config.yaml
vocab_size: 4096
activation: "tanh_gelu"
norm_eps: 1e-05
tie_embeddings: true
parallel_block: false
init: "uniform"
lr: 0.00797
beta2: 0.99
weight_decay: 0.057
lr_head: 0.00879
warmup_steps: 200
schedule: "wsd"
batch_tokens: 262144
train_tokens: 1125000000
dataset: "wikipedia_en"
Each number is 500 + 40 x the weight over its row's rms, rounded and kept within 0 to 999. Layers, rows and columns count from 0. Numbers have three digits each. The size before them is the row's rms in percent of the matrix's.

# layer 4 MLP up, 1280x256, rms 0.225, rows 1229-1279, columns 192-255
108:514505553495428466539514463496616496498484475492529435547534482504506427480486521635476469506507518483503540423447506412532551464504545465509436466498560508546478502462571466445542486474548508
104:519506563443537468525518489492521466500518533467540537463465539484440583547521454532480500514599489498515553470495535539522570513488502518531426526495522450538540557478441509472548493474490490
087:451559484492422526528475505576500526523534474497524492560436478497535498522507514533423479504531483510460468464520482498471486493461508471451456478522498537577468514470497531509420446558511418
097:537479423602490498500412446481524514521495484476510558429564515508516499449547476543506510554509509529471505480511557532560487529532490490478548470534554483484506480483536474608494536494483510
117:518445481402482489543498486507480532513490503510401424487488541474503518471531449487444503496531438494493471513515495434510513451476553436455560539521488451495537484515523419476538432443481485
107:546486529502533513498529533486491576425508574528444473433554480482492458482470525531452466515512545494549506496453456456473526440502481465414456502448530541536456433472532515475551489517566497
099:481582472501455540444426526508506518530497554448490548481477491504507467557472482466513509472513527466493487514431519563483489463514482493505486502459571527534475516439474507527515531550510488
095:483483550575470452561472464551513563560519479455524502479505502476466485447539466441470429516527466555512511498458504451563487456523531508525474514467437444468525454522494523548448481497501540
100:546508463498589474489445493559494601496551571522508479522479471434444525498517471527525467442492549526530487509543463488457426527546580503433525557492512503440458447508473475425466503464480502
105:505526487487492495609466500462519496509499529481501496510455494529466424529497554435467513519624536488500483543515489445464522432494532492478544461529578538498519488543510565427521458495484500
097:461481550509494622539490529467455516532472516493477479512511514566530476453463515437521455517481504509471484497567544457598508531466569457474438518460520445563558530480504498533584488495522563
107:510458513502426504509476525450575480534542499491515440410441465555482507451489483488524509511515569491509517465485472584484523469452428519541521480510503517545483424569511540481395505532451538
118:559542443460562537451544557500460513495576497589503521515464445595463502501487479438540483413508458544507456450568557520549510519492480470492545544522522516431506429484457464487534477479470513
088:437482535530551505467539482528484489558511480487553544509425460565552469531560559496507597527525485505496465521491504509498478515462585503499485473482499471556456514434517505507476429496453575
110:492519552446511569538530537471590422473542478585475565462481475459466534525557447566530557470512447428413494588505490543567577498563453540400519558473505523487511470557481496513513487468526465
087:507612539487499508542479458484495422492505469516515444439525442479478446458515554507490499521512503455489515470513515490534479402502500463530456507453477467489449459483504428464482499524409483
091:443493536501507589491513466496485425551533553506509505441438463486512550468455562481468458488522445456551475505462460498561487478535502482506511444427528523458517504483522525496441420525501553
089:494548503476423500476560538496553459501521518483509485506492502409456512524529510509507476477532447492545436523486475502487457480507488526438484456451426493469550501534527470492509519471490545
106:537556489529481489575487538536488530441461540513539534533536445472534448455521509523512406463503510513490520421474477433538502505488501394557558454408473540565545469515472489477560494452481514
098:506501485488466479444491471543506509581550503412476471553516502533529478466565530507540470480527499516564469569484465522461531505487431534511555531512519476558525500476533413476456490446502524
102:466469533473459468449487498535438509541506533532394612537388474463476502461492502450511485523554539489482498443488492475489517483551508545489489504487548465509535507524463555465408461492477529
066:376498551488454403545531435533477476560491456469531511490438527428473422502554445496530494463449496503487497457504501491500492478488519525491429443466473509455453508437495560545492545527457550
091:499543479589543521526452561458442528502518437513482443580512439478503482489546419459507549537498522504536454547518474547555490482526457539475536535481509491507515532488525546463456461548581499
096:534514469500467461533572570502507499507485515561590520559498505509494497497522525521497488543486513457515408488460490478486542450495483525515462547476483560442546555488468506522464441445401521
097:518557449560443495457563504489490489549547488491579506519466514530564501505495469565434441463470532501517496483575523472467528449504508426484511453513494476523481540500492502478470448544543517
103:470503552478465519578431542505514468556487499526489445519507537473451529490521467511541647507471502519484562543493474455479545515451539515476507458478530498526571507501442544364477457394519471
089:475468557485447479511459568491447493496581520515541478617517480428492478546479489549469558509487445410485492467460397455517499464478516424453531531609463432478514436512471460477468513525475448
129:500466456476539449458488489467486420535534505533591490429547460563513559558474508514473519504445508495473570433510471527453501448555526453489531378537478430513548484474517508490493428551510517
106:529456536540509457571541456618456517514472541485506545450523550553578497526510517498485445526551543518514536516515522502538492487475565519505493474525510529545486446433615441463459451483471549
114:515557534412479513573474510444481448529492476491453457488474491556479484485512503508488455486450544575494442456493463439501518513493495409543562506502485505505520426444482492387473445495523498
090:512560493446536569475531437498480455541590494478520525442458426512470499495528525470423574506560469490504473483534398487520530458569537521512517443553495522496490476494517496568554439516435505
104:590526493468511491457501513493471494452510474500494498572501474542416475508508582525511548426445561571487500478516498488539462457478390505504457547572505510482425446523496521451433498547506478
101:504458553523525469546496482506462444508513437465501464427527546522464464525558512518469532513491555433494584451466467500503547405528483471538597481449471473531631493438511501454489482507430494
091:437467515536471466500491481553482484565571462527570480480491516488574453549509502375537535445456581499536503491451484599449501512570497501442475483511556499523553409507470490475542500479592503
104:435545521501518470458440538447460473484471450462505467452542431523471509499541532437570459492513492530469572547564451470448531498552453486565454472521509500439421489417473508482538477467511491
102:486479436464518458487523455488549538481486453532588452413614546449520551512526428553513419451469501447569402504465506457568551503561488550450510525489544510481515490484517520471483470458548506
102:481542452509505480497541442518517517533503484543523552457532484544424479534495522544559443458542491549503495462515462494513517427496509481499468533470488531471495475522570570452415460537539487
101:495511499580427501479486505523571520528517490476500527509433400503503463542412497553477531528504536425488469433476579572509483465473508420516504402484509572409513530499499508432492563485468496
108:509469494468482471491494493518562512470510462453514555620512487472418522482513492535464518494578562507481488469598454544484450443461569478477496532444426468529577569486533479427457490488534465
102:468514507521539435515503489501542451493513455479516484544456540436511542481481497443491573533486491517554518532495506468536526502511497521443373519518508535511433480445417503563458453532413535
091:497574511482528546468499478409495537555522455486465501591517465394485440433438577428499506540453507534485479528500502481497496488445538511521540393425498458506487516434505504525427555509481536
105:540564572540523465521456525479466444501514489537444461470515468539525586469479486511442460587502570560540498521491486499450436460547520464493461451468554469460513507513430440460510465500539518
110:519515532506499498477511456580581518600522462445544456520525465502526560442493565467543476486448550452447519493540512463503508487495497445497499511506513551539511486489574497504426476527532549
090:530472519512458533525533500566559527478496468467403500464437498511500388505577547486508530525505473511595476445434479458498491529520516476505407491458462519480554515520507550555513560499529514
090:482525534486480494467532511489472436513433437528477460540572517526536493502529489545478524520457513513510449476442533510500528544439477471490533474512471528516601457538550447445502484537497514
106:510492486591537509513473480540473570506496483475538505467524489509478506461451504531527491516488524481500471488533423510419453497490608533448575471476504514463556464453555425485448496519496473
093:417502487500487410507439528394482454490477496436404509481444525589526490481461509489538444513489534475405486520538443604512446476518508421531465528525502510574505531533556483461497486499518483
088:490505506503425539555515521584467559483530417463481453462485488474490473481542504482468484514453519477440452479511489508505509489533445501549461454451482534531464537407531564504518461450538487
118:507568480496520496486445513506465450462480556529551519589537479529522513571436415554548512471530493474495518485416514469492467508482503477492520544588479575517560509531450531420506526506553531
093:564525466470504529485456570453458476475492527527512459461603478483590403430565548519509507469557553504545540516466459504534529559498537463395492443451434513448456478480475501453461533503466539
093:479539494510488523463560505500567539546504445548480443576504533509480423529487532556550460538421474497502457493437545489478483530468521494523486511531450469499474466499512539477415472522478475